config.toml
norm_eps = 1e-05
tie_embeddings = true
parallel_block = false
optimizer = "ademamix"
lr_head = 0.00813
grad_clip = 2.0
batch_tokens = 16384
Each number is 128 + 32 x the weight over its row's rms, rounded and kept within 0 to 255. Layers, rows and columns count from 0. The size above them is the row's rms in percent of the matrix's.

# layer 12 MLP down (transposed), 512x128, rms 0.125, rows 244-296, columns 64-127
size [102 101 105 104 101 110 105  91  92  94 112  85 103  95  85  83 103  95 142 116 117  99 104 108  87 109 111 106 104 100  89  92 112 110  90 101  96 100 106 126 102  93  86  83  99 114 104  95  88 102 104 104  98]
[[138 154 125 218  75 143 161 121 127 124 148 117 115 190 126 117 143 201 115 105 116 160  90 125  93 147 189 159  87 138 146 187 165 135 144 149 142 195  92 123 147 142 148 129 168  90 128  98 123  75 114 123  94 114 144 152 159 190 139 144 126 134  97 120]
 [ 86 114  61 120 138 155 183 128 124 119 149 149 100 140 142 138 134 126 121 130 183 166  81 127 191 130 157 102 175 109  86 142 131 139 126 104 161  86 127 128 119 134  98 154  92 145 198 146  96 159 144 101 112 124 168 164  99 171  87 134  87 158  86  83]
 [139 103 170 155 161 177  80  81 121 155 131  92 165 106 194 157 156 115 111 145  65 120  98  79  92 133 142  83 148 140 100 118 139 135  84 134 144  99 130 136 189 163  64 122 115 106 115 121 140 186 140  65 155  99 117 129 143 179 147 157 173 120 156 155]
 [196 125 112 122 204  81 104 129 114 164  98 156 114 123 143  99  91 187 133 193 121 117 103 113 153  90 102 139 127 127 106 115  91 114  77 176 136 108 106 151 175 113 137 151 103 142 146 166 163 161  97 110 137 100 148 144 129 218 121 134  83 149 132  95]
 [ 84 151 121 129 126 137 154 155 107 120 114 124 118  80 128  66 161 164 113 134 119  89  98 112  61  65  97 101 109 141 155 114  94 108 134 127 175 163 103 146 141 173  98 145 109  77 103  94 122 154 128  76 140  95 131 127 124 162 156 140 170 120 153 163]
 [101 178 147  99  67 163  67 126  95 167 175  99 136 133 152 172 133 162 141 167 102 134 149 129  91  85 144 114 124 149 170 168 190 101  68 151 150  78 167  64  92  72 116 116 115 118 109 112 115 171  55 100 155 110 128 134 170 128 116 122  84 103 151 171]
 [229  77 118 163 163 111  92 131 154 128  82  76 159 111 109 162 131 154 127 127 173 104 162 158  63 139 120  81 126  93  61 115 128 214 125 149  98 149 177 177 119 176 102 184 129 145 119 116 108  69 123 129 103 133 120 128 120  81 152 129 124 112 183 133]
 [125 141 206 103 187 116  79 111 107  83  88 157 132  86 107 136 194 131 180 106 169  95 173 182 117 119  90 139 105 112 182 143 137 115 152 120  96 115 143 146  90  82 136 106 134 156  49 123  68 108 102 188 114  79 131  87 127  95 120 143  51 116 141 167]
 [121 133 104 111 168 141 105  97  86 132  93 194  85 153 196  88 127 102 114 103  99 169 142 100  98 150 133 130 174 180 115 106 156 151  99 136 120 112 104  98 157 150 144 169 115 125 154 164 189 118 142 140 148 122 143  99  90 102 128 159 132  79 149 131]
 [ 60 153  87 173 134 114  93 182 137 133 130 126 121 130 111 191 139 107 106 158 128 139 122 140  68 154 152 104  88 138 159 185 148 158 117 101 151 135 146 111 108 105  97 126  90 149  52  80 151 141 156 125 186 206 168  89 102 150 159 148  71 133 134 114]
 [169 117 216 167  65 158  73  87  95 145 139  89 163  94 125  87 117 148 128 184  83 170  90  91 153 130 146  93 113 164 106 132 100 100 156 111 173 110 178  98  59 155 191 151 116 169 151 134 105 124  75 125 156 145 155 171 153 179 159 101 112 120 107 128]
 [ 88 186 154 167 148 120 153 125 181 147  68 124 117  94 152 143 134 151 139 114 161 157 117 149  76  89 122 126 145 143  93 115 156 165 141  89 154 127 171 168 105 127 136 201 133 106 152  51  84 144 145  98 141  84  96 147 130 125 151 149 152  85 140 154]
 [132 122 114 125 111  27 138 139  75 110 148 106 163 112 143 155 125 107 142 127 191 156 120  88  85 100 178  34 112 119 100 107 176  86  66  91 111 142 139  74 156 115 192 134  98 150 107 146 158 116 117 150 117 185  90 116 101 110 133 113 102 158 110 116]
 [ 93 181 118 102  99  65 152 112 181 111 147 154 166  63 169 128 130 154 113 144 168 148 152 126 108 185 109 145 140 149 127 111 119 110 100  77 123 131 104 132 128 125  58 103  72  75 132 111 134  50 153 148 157 113 148 150 133 181 161 177 124 107  78 156]
 [213  81 132 136 130 104 129 159 150 133 162 132 101 152 163 129 167 128 138 182 112 155 111 127 121 157 165 139 115 123  86 115 144 126 113 118  93 155 120 167 109  66 131 120 141  59 140 125 155  54 119 131 102 203 186 147 151 142 108 166 125 134  62 101]
 [ 34  82 108 143 102 178 110 134 140 134 150 157 147  88 160 154 147 160 115  92 135 138 129 120 160 127 112  89 134 136 103 126 121 127 138 122 126 139 154 124 193 208  76 153  95 156 135 165  81  95 113 169 100  69 151 131 111 151 194 123 150 193 170 137]
 [119 120 132 163 129 164 132 122 198 139 123 147 120  90 128 192 151  85  78 102 171 101 140 135 171 165  85 100 119 111  84 114 168 140 162 100  12 118 187 173 110 197 103  94 146 100  80 154 135 159 135 134  96 210 142 133 111 155 137 170 108 148 152 137]
 [153 169 153 123 180  94  59 127 116 103  82 116  89  97 109 142 143 179 121 132 157 169 155 141 110 162 122 156 128 160  75 152 131 133  73 160  95 112 146  38 143 141  77 160 165 106 184 113 111 139 124 148 134 134 123 148 126 129  98 105 137 117 120 176]
 [  7 175  95 148 113  99 104 131 188 132  78  95  95 118 156 129 169 138 119 111 109 134  86 170 101 106  94 104 122  83 109 105 223 111 137 163 165  94 160 144 126 159 204 121 158 113 101 124 150 132 125 140 117 153 113 130 137 107 170 138 133 157 140 128]
 [160  91 200 143 179 127 142 112 162 115  95 131 131  79 156  79 116 107 107 169 151  95  82 116 125 118  95 118 137 139 117  63  80 170 129 147 153 100 128 141 132 137 137 168  31  75 174 150 122 126 114  94 117  96 118 152  96 134 157 164 116 173  90 121]
 [ 66 163 133 134 191 171 149 155  88 108 132 104  96 122 109 125 147 141 115 107 155  93  84 208 149 149  79 136 110 112  74 121 115 106 148 125 107 136 147 132 155 112 129 145 105 130 158 152  65  79 154  93 128 130 194 171 119 127  94  98 214  94 135 138]
 [221 165 130 148  97 199 144 135  98 130 135 101 197 100 150 168 103 129  79 158 172 148 138 135 111  83 153 146 109 132  95 215 105  97  82 154 101 143 132 129  98 136  44 178 137 158 144  98 120  87 129 139 118 128  84 114 108 167  87 102 145 144 102 101]
 [ 82  33 132 113  83 127  94  92 119 165  94 134 151 147 131  97 181 170 143 104 185 171 104  99 130 193  99  98 134 126  98 119 116  96 200 109 140 121 105 207 123 140 134  98  96  83 153 148 131 159 183 106 153 131 141 100 185 110 137 171  73 136 186 137]
 [ 97 105 149 162 215 156 110  68 160 144  91 138 151  75  89 178 120 144  99 190 133 148 166 133  75 138  98 103 117 102 131 155 139 136 145 178 164 174 121  78 171 158 146 209  81 156  92 169 165 116 146 136 115 103  76 164 109 156 138 127 163 157 133  88]
 [156 112  89 152 165 164 102 133 114 165 155  99 145  95 123 101  83 105 158 169 138 136 148 116  99 170 163 130 170  87  90 124 169  96 110 146  58 147 163  76 147 108 105 162 125 159 129 144 115 124 113 154 221 162 136  97 144 114 121 170 104  80 108 118]
 [235 126 160 104 158  78 125 191 123 122 112 139 131 132  99 164 156 113 122 142 135 147 135 132  79 168 120 129 131 108 122  83 106  82 184 119 121 137  86  89 103 133 157 101 110 132 117 129  56 148 152  77 103 135  91 186 115 138  79 115  75 139 142 167]
 [191 157 108 101 187 124 183 143 139 114 125 143 139 157 142 128  97 143 204 135 121 114 127 126 138 134 149 113 145 147 158 100  93  91 115  89 129 153 133 171 104 116  83 101 130 123 175 130 115 168  97 140 100  99  98 133 158 114  99 124 152 154  91 169]
 [ 88  61  91 163 153 158 125 114 150 129 177 148 195  76 153 146 178 120 124  91 153 193  93  89  97 145 153 158 112 150 110 102 121 169  96 139 178 131 166 146  55 154 119 154 110 189 119 129 105 117 127 149 161 112 149 134  68 111 165 113 161 190  84  82]
 [115 144  77 123 122 115 105 114 201 103 125 105 141 151  94  96 162  94 120 119 103  83 149 102 138 121 162 124 164 103  91 129 167 152  99 124  86 103 166 148 114 206 120  80 125 190 138 175 159 123 123 159  99 130 133 130 140 132 126 110  76 110 171  47]
 [136 149 137 119 124 140 124 141 140 115 167 113 131 171  93  54  91 126  93 136 142 154  92 116 131 163 124 105 128 127 132 137 125 125  82 105 193 143 144 105 155 104 129 152 222  84 167  77  75 180 151  98 134  61 103  98 124 145 155 113 146  55 155  28]
 [ 70 136 159 101 195 109  34  88 147  89 191 108 108 132 148 134 165 135 120 142  75 169 161 137 155 101 174  76 117 106 137 102 137 122 124  87 154  90 140 125 122 142 110 131 119 168 165 145 178 129 107 147 130 111 142 154 113 154 177  94 129  91 138 132]
 [135 172 163 184 152  95 126 121 138  71 131 114 154 139 141  92 178 101 121 155 122 132 131 125 105 142 162 107 146 123 136 173 100 114 161 109 185 164 201 182 150 148 108 160 164 123 137 134 111 123 109 153 114  46 160 153 132 157 133 115  96  87  87 132]
 [ 88  68 155 165  38 162  97 133 115 128 170 131 125 125  93 178 192 113 119  66 172  59  91 132 154 149 116 184 128 131 163 167 115 124 170 156  79 192 114 162 119 169 142 101 154 146 143  75 171 126 141 140 121 105 156 135  77 130 135 141 143 128 100 144]
 [104 138 143 127  74 142  60 160  76  98 132 139 120  79 144 106 125 113 103 161 172 129 160 110 182  80 112  95 147 168  91 167  73 112 138  65 147 151 156 124 143 103 170 135 163 119 154 109  77 109 101 105  79 161 142 133 158 186  94 145 133  69 180 153]
 [166 151  97 123  82 107 135 132 165 137 123 104 156 128 120 127 149  77 108  80 115 107 148 135 126 144 135 183 166 112  96  92 135 114 146 133 155 111 126 191 111  83 112 162 163  78 104 177  45 126 133 122 113 153  97 120  83  95 111  59 127 148 139  55]
 [186  93 154 116 206 125 107 191  84 144 186  80 136 134 152 103 111  92  93 123 128 166  81 140 104 137 145 119 119 164 125 117 165 130 129  60 173 121 157 157 128  46 155 153 155 109 156 113 135 200 149 140 127 141 150 123 139 129 134 100 154  76 143 135]
 [188 204  99 141 202 102 203 140 125 110 109 152 118 146  72 113 131 104 154 129 174  75 150 149 121 121 118 117 140 130 146 171 111 170 131 145 123 115 163 143  90 154  99 135 111 139  85  77 136 114 165 133 131 113 157 122  87  98 124 101 144 133 114 111]
 [ 86  61 124 169 131 168 135 122 168 146 110  98 136 114 138 163 158 150 179 120 168 157 149  98 133 109 151 150 175  98 150 115 113 131 100 109 152 205  54  66  95 123 181 135 140 147 118 121  95 126 142 117 100  15 150  93  95 144 117 135 134 152 174 120]
 [ 60 140 168 130 148 139 139 141 115 128 163 162 146 156  83 169 138 114 167 136  92 133 124 141 119 183 150 151 148 138 135 143 148 112 172 192 156 150  77 101  77 153 126  92 115 168 125 127 123 153 109  70 178 118 124 130 131  33 124 171 149 147 133  91]
 [120 115 122 124 121 145 176 154 104  97 130 135 129 144 176  78 143 154 104 158 121 122 129  97 115 111 145 102 218 162 148  91 158  84  97 115  70  86 160  99 154 155 160 105  58 118  94 179  60 192  74 145 100 146 100 140 107 130 128 118 132 133 100 121]
 [103 137 151 118  97 142 126 140  98 130 126 141  90 124  99 158 159 195 148 114 129  88  73 124 127 151  79  70 114 109 125  74 193  81  32 105 122  70  92 168 101 118 149 119 117 121 168  99 153 181 109 112 108 153 139 131 105 104 111 173 145 124 176 117]
 [255 123 115 154 135  76 123 135 155 101 106 126 100 130 176 119  96  79 132  96 193  97 148  85  80 122 112 104 152 120 136 122 134 139 127  93 152 153 120 138 129 126 112 174 161 105  81 127 168 125 107 167 108 113 124 162 112 173 112 136 117 130 163 160]
 [131 208 134 142 163 144 117  86 113  83 102 137  98 146  89 146 178 140 121 162 125 166 121 166 117 162  83  77  70 146 116 144  96 119 131 130 111 145 147  59 106 114 168  71 125 136  71 155 164 134 131 142 114 109 115 106 132 110 137  79 124 107 103 126]
 [247  89 135 151 137 131  69 138 138 157 118 126  98  96 106 177 105 167 155 163 108 119  84 124  68 146 141 154 132 143 114  99 160  96 134 134 139  97  80 119 115 144 177 130 126 105 123 111  82 150  73  84  95 143 169 171 159 136  87 183  97 145 137 141]
 [218 117 143 126  97 147 103 165 126 110 118 122 138  81 171 120 121 121 143 160 101 139 118 167 122 109  91  76 123  98 158 175 136 142 136 156 121 112  87 164  90 134 123 155 125 185 129 106  92  58 150 113 158 120 114 150 165  99  74 131 102 124 143 131]
 [117 148  75 148 173  74 104 141  87 110 150 143 154  79 153 140  82 142 107 162 105 126 147 181 146 143 139 169 127 116 127 137 157 119 100 159 117 103 203  63 137 171  96 106 108  92 127 116  94 123 154 159 111 157 131 121 139 124 129 153 185  87 163  65]
 [ 56  62 107 141 174 115 153  79  89  75 138 101 167  80 149 150 116 131  86 160 136 203 119 160 139 154 138 107 148 161 139  94 156  86 116 144 100 133 100 113 110 155 178 163 138 123 128  90  90 155 112 108  73 133 128 141 204 153 152 151 103 181 123 156]
 [232 163 126 140 160 108 107 101 115 145 130 154  88 124  73 143 170 141 127  85  72 164 165 144 164 110  64 121 202 177 166  95 132 100  74 105 162 112 105 177 145 166 149 122 135 123  71 134 183 133 127  95 140 150 111 150 122 102 148 149 144 144 126 167]
 [ 96 187  99  72 153  88 124 159 141 125  90 111  96 104 124 150  99 146 165  65 130 108 143 132 121 182  84 218 128 154 161  71 130  96 105 100  95 107  78 118 139 156 125 162  53 125 168  77 118 122  94 126 185 147 139 155  99 144 100  97 146 138 150 187]
 [ 99 119  90 170 150 105 139 102 158  71 132 131 108 116 142 112 103 103 156  96 211  99 173  67 124  99 161 154 118 129 129 166  63 132 172 131  97 133 164 124  83 122 105 109 168 120 173 107 118 125 167 145 123  72 108 156  82 132 129  80  96 148 177 165]
 [ 73 182 187 151 117 177 177 180 114 129  88 151 126 111  88 134 144 123 148  95 208 124 139 123 150 169 133  54 121 104  84 125 134  75  89 172 142 138 118 130  78 209 159 153 124 181 134 104 169 174 143 131 116  73 112 132  90 101 106 143 117 101 113 102]
 [ 77 139  93 134 107 105 163 135 119 108 170 139 134 169 106  85 105 178  56 136 113  95 185 119 117  76 103  28 130 122 131 155 150 137 141 126 121 111 132 127  97  84 137  93 162 181 151 147 179 143 135 146 189 159 141 143 117 123 113 150 167 119 135 180]
 [ 39 120 114 165  65 116 139 116  62 134 172 145  97 118 151 122 112  81 118 162 169 146 137 166  87 147 142  93 148 113 104 171  93 121 175 114 164 121 202 134 103 163 111 123 137  78 161 132 107 112 137 122  96 134 114 169 122 154  82 177 126  88 139 167]]
# layer 12 MLP up, 512x128, rms 0.136, rows 245-296, columns 64-127
size [ 91  97 104 103 102 102  93  94  85 101  86 100 103  87  83 100  91 118 123 102  99  98 102  86 104 107 106  99 101  83  93 111 107  90 105  93  98 111 127 101  93  96  91  94 107 105  99  91 111 101 108  95]
[[125 121 151 174 168 109 118  74 107 143 108  70 133  93 109 128  94 174 134 141  98 106 133  95  84  87 142 129 102 128 183 113 124 126 110 152  84 191 113 158 131 144 104 109 149 105 141 107 126  53 126 185 135 128  78  85 124  91 103 156 119  85 147 215]
 [102 131  50 151 190 137 129 170 156 128 130 146 153 156 158 139 133 107 138 104 158 169  99 101 126 139  87 116  89 166  87 164  76 111 118 101 126 177  82 130 160  86 132 122 103 105 149 131 164 107 152 222  99 128 148 113 130 122 129 141 132 132 137 150]
 [119 144 116  65 164 140 149 152 138  66  77  96 125 176 152 119 101  39 200  88  85 118 107 112 114 135  67 123 113 125  89 216  87 154 122 124 157 184 142 176  85  64 111 146  84 176 166 118 120 127 137 126 111  75  90 113 163 158 150 131 148 132 132 152]
 [143  85  92 109 148 141 146  76  91 157  94 120  71 200 108 129 138  70 141  83 113  95 143 142 155 129 123 100  80 184 115 145  82 118 128 172  98 122 115 133  73  69 139 136 125 105 157  57 135 140 109 143 134 123  95  84 152 120  71  91 104 134 137 114]
 [100 152 126  97 137 136 135 132  79 135  94 138  67  72  80 128 130 127 184 101 152 144 104 190 138 101  82 187  98 151 143  99 133 152 132 111 107 170 117 152 105 118 151 210  94 146 139 146  93 139 121 135 131 122 125 179 119 112  25 110  98 158 113 184]
 [133 140  97  95 163  57 122 140  87 112 162  73 169 163 137  91 162  93 117 150 142 147 107 118 120 135 188 209 101 128 176 118  83 116 147 191 156 168 106 184  73 136 116 136 138 101 160 107 102 183 131 147  90 130 157 107 179 103 114  71 106 111  89 114]
 [124  66 119 161 148 159 176  89 114 122 171 168 112 141 125  89 142 115 113 116 101 107 178  52 132  89 139 160 189 180  94 113 102  72 128 119 149  68 157  55 149 166 131 135 149 118 131 114  94 178 147 104 143 160 152 147 151 149  74 138 115 179 140  60]
 [116 155 179 120 111 110 184 105  99  80 192 144 160  86 177 119 193 133 137 114 103  46  76 202 198 129 135 157 142 148 143 154 125 115  64  81 128 119 173  94 135 147 178 100 164 122 134 122 135 117  95 149 163 138 144 166 126 131 138 110  88 144 138  86]
 [126 131 116  94 119 160 163 115 122 189 139 154 200  89 108  92 170 161 136 106  95 110 196  81 125 137 106 125 154 122 201 152  89 160  99 132 110 138  63 106 150 160 142  88 155 142 126 152  88 126 157 159  87 123  83 106 160 133  99 164 104 154 133 189]
 [117 126 106  85 174  75 145 169  99 160 120 150 106 137 147 136 150 100 141  68 126 149  93 135  63 168  74 130  52 169  68 131  85 152  83  97  88 117 121 167  99  99  92 155  99 140 169 123 171 167 125 115 131 149 154 102 137 145  80  89 160 135 146 162]
 [116  60 100 118 143 116 111 157  57 114 118 100 165 156  71 110 172 155 132 125 154 124 172 124 165 119 145 138 140 116 172 118  80 131 125 156  56 108 126 110 160 123 138  78 199 108 124 161 129 101  92 168  97 132  97  95 182 121 134  92  82 116  94 107]
 [123 100 131  72 151 178 114  70  96 148  99 118 103 154 160 144 103 111 103 198  76 158 178  77 106  87  86 138 112 196 180 174 140  65 111 140 135 143 168  82 139 122 139 150 115 155 129 116  61 142 109 144 132 127 143 161 167  92 167  94 149 139  95 157]
 [106  83 127 145 137 153 120 129  10 158 103 174 130 120 132 101 158 131 138 163 135 149 121 115 107  83 120 131 182 109 110 105 162 104 128 166 169 139  64 129  85  96 155 135 156 154 156 135  81 171 140 127 103  37  52  99 106 141 142 105 116 139 121 136]
 [131 138 108 108 165 128 124 147 102 197  70 137 128 114 144 137 104  93 120  94 106 161 110 154 220 138  86 116  50 201 124 187 125 117 196 130 142 113 173  66  94 188 149 115 165 131 159 101  83 187 187 159 130 103 107 155 149 144 110  90 150 123 144 142]
 [104 106 119 105 123  41 160 113 130 115 134 130 148 114 130 131 140 108 165 163 136 152 123 110 133 185  91 100 138 100 151 100 130 110 189 168 180 177 181 156 106  97 140 119 100 116 117 101 111 129 165  59 120 144 113 147 118 135  78 120  98 126 119  83]
 [142 117 192 119 129 112 117 118  34  92  77 159 116 102 122 159 102 152 118 150 108 109 116 120 112  97  93 155 160 199  84 108  88 125  41 143 123 179 139  91 148 158 153 163 127 160 130 112 141 149 116 174 117 119 134 115 120  87 126 149  57 140  99 215]
 [128  52  83 114 139 146 158 102 152 117  83 190  81 128 144 139 151  79 158 159  91 126  90 106 195  89  75 149 129 143 130  70 138 146 153 115 157 157  96 157 115  98 157 144 108 142  94 113 115  91 178 133 107 125  88 150 171 149 207 181  89  86 113 158]
 [104 131 163 154 165 131 161 143 144 202 129  84 131 162 149  55 124 111 142  97 115  94 112  95 142 134  68 181 157 177 115 111 144 160 165 119 151 155 132 112 112 165 156 145 108 122 121  78 172 141 127 103 104 109  71 135 203 187 161 105 141  83 144 117]
 [107 113 188 150 172  92 141 132 145  99 115 125 121 212 193 144 160  90 132 136  84 100 133 168 188 175 121 181 101 114  72 114  97 133 155 103 103 130 119 181 124 162 150 213  72 141 151 139 173 122 102  57 122 151  81 142 137 109 142 189 140 141 106 139]
 [105 115 136 114 127  95 119  79 113 121 104 106 120 136 151 130 132 154 189 203 102 130 169 135 111  89 155  91 103 167 119 146 104 147 115 164 162 153 140 115  47 157 183  49 144 124 153  94 162 160 177 125 175 135 140 105 133 150 137 121  63 107 125 117]
 [112  73 154 110 143  80 118 121  88 110 107 106 147  93 132 127 171  89 121  90 112 184 144 171 114 133  81 136 111 135 154 119 144 149 107 188 167 182 150  80  51 115 190 137 152 141 164 114 137 134 143 181 148 143 185  97 119 142 135 166 131 101  47 131]
 [136 153 137 133 208 102 137 186 148 111 121 112 114 186 138 148 118  79 145  93 136  87 118 108 116  98  69 134 135 138 110 171  83 126 111  87 143  93  64 106 139  90 126 153 122 147 188  90 140  99 130 147  81  81 160 127 120 117  77 137  70 102  84 114]
 [124  78 148 119 130 108 143 133  98 113 131 140 141 124  86 138 148 177 176 124 175  92 146 200  97 122  72 130  93 199 125 140 142 117 127 124 156  93 159 129 165 121 139 154  92 143  99  98 147 107 128 136 104 165 116 132 160  80 113 133 117 163 133 169]
 [117 126 145 165 139  91 133 132  72 186 130 102 149 142  82  79 183 109  96  68 155 123 116  87 116 105 135 166 130 117 129 107 122 195 116  86 171 133  85 162 126 139 190 110 156  63 112 123  81 118 107 180  66 148 152 115 109 124 102 169 103 114 174 129]
 [146 150 107 199 123 145 142 110 135 109 148 129 104 121 116 106 104  92 146 111 113  80  49 131 111 125 126  82 106  95 174 111 151 152 125 152 162 122 123 158 123 115 119 139 148 110 109 157 120 124  90 198 101 101 143  80 136 130 150 151 133  93  74 155]
 [125  94 135  68 143 117 181 120 117 177 104  79  70  39 135 122  51 130 131 139 158 144 128 108 172 153 110 132 125 148  98 139  70  48 107 147 103 105 172  72  96 202 113 158 120 146 213  70 123 120 110 157 156 165 117 111 167  97 116 117 144  88 116 130]
 [102  98 107 131 127  53 102 110 115 173 108 131  92 157 127 126 135 114 121 151 155  45 114 160 103  95 149 122 109 137 120 185 159 125 156 147 132 150  99 155 199 156 148 208 160 148 187 100 122 150 109 102 106 105  66 125 167 116  92 111 130  48 102 129]
 [ 77  69 116 135 150  72  97 152 158 111 133 101 151 117 121 124 167 104 155 119 147 161 120 119 142 149 125 156 121 118  83 140 149 111 158 170 134 222 114 119 146 106 127 152  86 100 160 137  91 205 117 122 140 161 128 150 104 131 118 132 125 101 107 114]
 [110 121 134  90 150 114 175 102 107 108 134 150 120  81 146 178 160 153 174 109  84 142 113 106 164  32  95 112  99 134 157 119 123  77  96 136  88 157 107 137 100 128 115 135  93 150 118 167 137 123  81 153 125 173 119  79 122 129 120 177 134 164 163 161]
 [130  69 180 158 140  79 144  78 117 206 122 180 117  82 164 137 155 119 121 135 115 109 135  68  93 125 109 158 126 136 108 143  83 141 100 138 123 100 145 144 119 125  96 126 157 143 143 108 124 165 187  84 145 134 103 117 118 173 115 161 120  91  80 153]
 [125 154 182 142 131  63 169 118 151  94 148 131 135  89 115  76 139 108 167 134 122 118  97 138 105 146  77 171  41 149  93  93 110  57  89 155 116 119 159 133 122 113 155 131  82  98 108 106 153 175 154 115 157 111  93 135 118 149 118 121 125 140 151 124]
 [126 150 144 134  95 108 143 101 158 121 107  87  83 156 137 123 124 131 155 169  65 122 125 116 144 113 121 143 108 152 145 130 144  84  88 215 171 113 123 191  88 131 119 201 113 108 112 129 135 154 127 175 160 123 122 130 201 157 111  95 136 151 115 136]
 [115  79  70 168 121 132 149 133 131 109 103 130 151 162 151 118 157 113 185 101 142 174 136 141 135 127 111 133 108  88  99  81 150 111 142 146 147 148 176 116 187 162  90 171 114  98 205 118  93 103 188 160 126 180 113 113 118 147 138 140  86 130 110 121]
 [144  84 165 192 143 133 165 154  64 108 127 155 129 142  58 117 125 192 121 155 132 109  95 129 140  97 110  80 100 171 180 182 135 155 159 134 138 124  82 112 133 128 174 147 139 178 125  36 116 154 137  84 122 140 150 119 134 141 145  87 114 106 126 141]
 [134  85 160 150 135 131 132 155  92 131 147 145 103 188  91 155 137  93 168 160  51 124 168  98 152 141 134 106  47  98 116 109 123  86 162 132 152 112 118 181  94 113 119 166 142 109 123 170 106 110 121 124 136 127 133 101 115 106 132  99 127  64 109 117]
 [129  96 169 164 167 144  92 118 217 132  97 104 166  99 163  89 114  48 119 117 122 154 120 151  80 143 144 167 150 117 129 141 142  98 128 176 167 179 112 199 118 126 157 129 172  95 113 169 134  89 148 109 138 165  84 113 110 103 135 186  96 122  96 111]
 [111 175 118  97 145  91 157 140 143  80 114 110 174 155 115 104  82 104  96 109  96 113 136 157  98 114 125 153 107 167  87 124 160 153 144 171 140  98 205 216 134 136 128 100 124 127 150 174 148  94 105 111 174 158 108 116 142  40 145 120 117 175  82  83]
 [ 92 122 112 130 147 167 173 157  49 139 109  70  99 119  84 133 118 105 186 145 183  75 115 126 178 113 155 113 118 171 122 141  69 177 151 138 149 152 150 103 160  96 139 154  74 129 106 130 166 140 163 171  86 143 114 135 201 176  99 128 125 115 168 133]
 [100 133 137 110 176 148 207 132 135 134 124 116 192 104 155  32 185 128 113 133 191 132 135 120  70 128 124 150 165 104 178 113 117 109 129 115 155  98 134  89  93 178 153 124 132 100 141 183  82 105 163 126 133 117 162  99  92  77  70 101 126  99 103 102]
 [122 140 114 108 154 141 139 122  81 108 171 141 157  92 107 109 116 117 160 156  98 126  72 127 137 101 102 130 155 124 170  87 101  78 153 151 145 196 111 163 100 167 130 132 133 143 106 120  89  91 151 193 139 156  92 130 124  27 139 136 104 147 108 119]
 [135  88 146 151 120  89 173 119 120 143 115 124 101 117 149 116 141 163 121 153 117 130 164 121 172 111 156 105 118 193  74 116 142  77 116 140 110 117 120 109 190 118 117 148 122 108 139 121  82 182 177 152 122 130  94 122 120  68  63 177 111 136 131  81]
 [ 98  71 167 134 158 109 144 121 157 216 141 108 140 123 191 108  84 147  96  88 131 105 152  46  85 128 140 118 133 110 154 119 180 119 125 117 175 137  80 183 131 132  78 150 127  95 171  79  98 151 139 120 155 132 108  97 152 116 120 155 100 111 108 170]
 [151 190  91 165 171 143 121 103  87 108 132 169 169 127  96 140 167  66  70  98 117 140 157 113 127 103  82 155 142 126 167 117  58 120 132 124  93 137 117 140  99 159 115 105 116  94 128 186 121 120 136 120 196 161  72  89 161 126 140 134 134 109 113  99]
 [133 121 119 145 114 173 225 167 131 146 149 117 129 165 111  68 112 143 115  91 119 141 113 153 127 190 121 111 122  85 129 110 132 118 143 115 178 128 115  89 119 150 169 111 181 179 123 102 112 170 110  81  95 156 200 132 111 153 161 150 128 152 130 132]
 [117  79 131  86 142 189 195  96 107 174  72 155  89 181 146 223 100 142 114  90 122 139 124 104 129 115  74 172 111 124 120  83 109  91 144 152 107 144 121 117 122 102 128 100 155 184 175 107 109 143 132 162 146  83 162 116 133 153 187 167 114 127 102 124]
 [123  73  81 153 122 115 211 124 124 134 141 164 165 118  94 134 154  52 178  98 160 134 103  96 166 140 111 134  82 145 143 160 137 116 110 103 109 150 155 131  72 116  90 114 134 140 140 182 100 157 104 176 171 150 129 155  81 147 121 134 111 101  75 116]
 [148 141  90  97 140  76 153 107  63 148 142 196 185 180 152  95 133 128 103 124  61 136 129 143 105  45 111 174 104 131 127  95 139  73 142 138 122 148 115  84 112 132  87 143 165 105 129 142 125 140 144  88  90 152 111 166 172 119 146 105 119 159 135 147]
 [122 110 110 129 155 154  89 116 116 129  94 182 157  82  91 169 160 135 107 192 125 134 136 106 103 139 100  97 171 109 155 152 108 112 107 134 120 118 128 130  64 189 111  99 142 124 129 162 101 138 109 125  62 141 130 112 184 119 180 200  98  74 123  88]
 [108 156  90 135 119  76 131 144 163 149 124 192 156 160 106 171  86  64 107 167 164 131 135 144 102 118 138 115 149 116  52  88 138  97  63 112 128 128 120 162 139 142  93 188 105 133  98 164 127 143 119 154 192 201 135 154 162  92 158 123  65 145 106 106]
 [114 105 162 143 169 134 125 123 101  98 123  79  73 145 178  60 116  76 102 121 107  91 119 154 168 146 124 185 129 103  38  76 123 163 143  85  92 182 106 156 122 122 137 159  97 118 148 158 107  87 178  96 132 160 162 150 115 140 146 130  70 124 101 138]
 [ 88 110 100 136 102  71 108 129 149 130 112 168 144  72 166 152 142 137 161 160 144 141 130 121 142 159 190 252 131  85 105 125  61 151 122 139 147 133 138 128 101 196  76 104 147 154 169 139 121 148 142 117  86 133  79 151 147 183  69 119  71 141 121 125]
 [ 97 189  95 167 115 120 123 143 166 192 134 112 129 133 101  87 139 205 127 140 104 104 170  72 191 113 133 127 113 126 139  55 141 127  63 140 117 147 145 172 116  69 164 129 110 124  69  79 117 197 149 140 138  70 122 109 170 102 163  99 120 124 153 136]]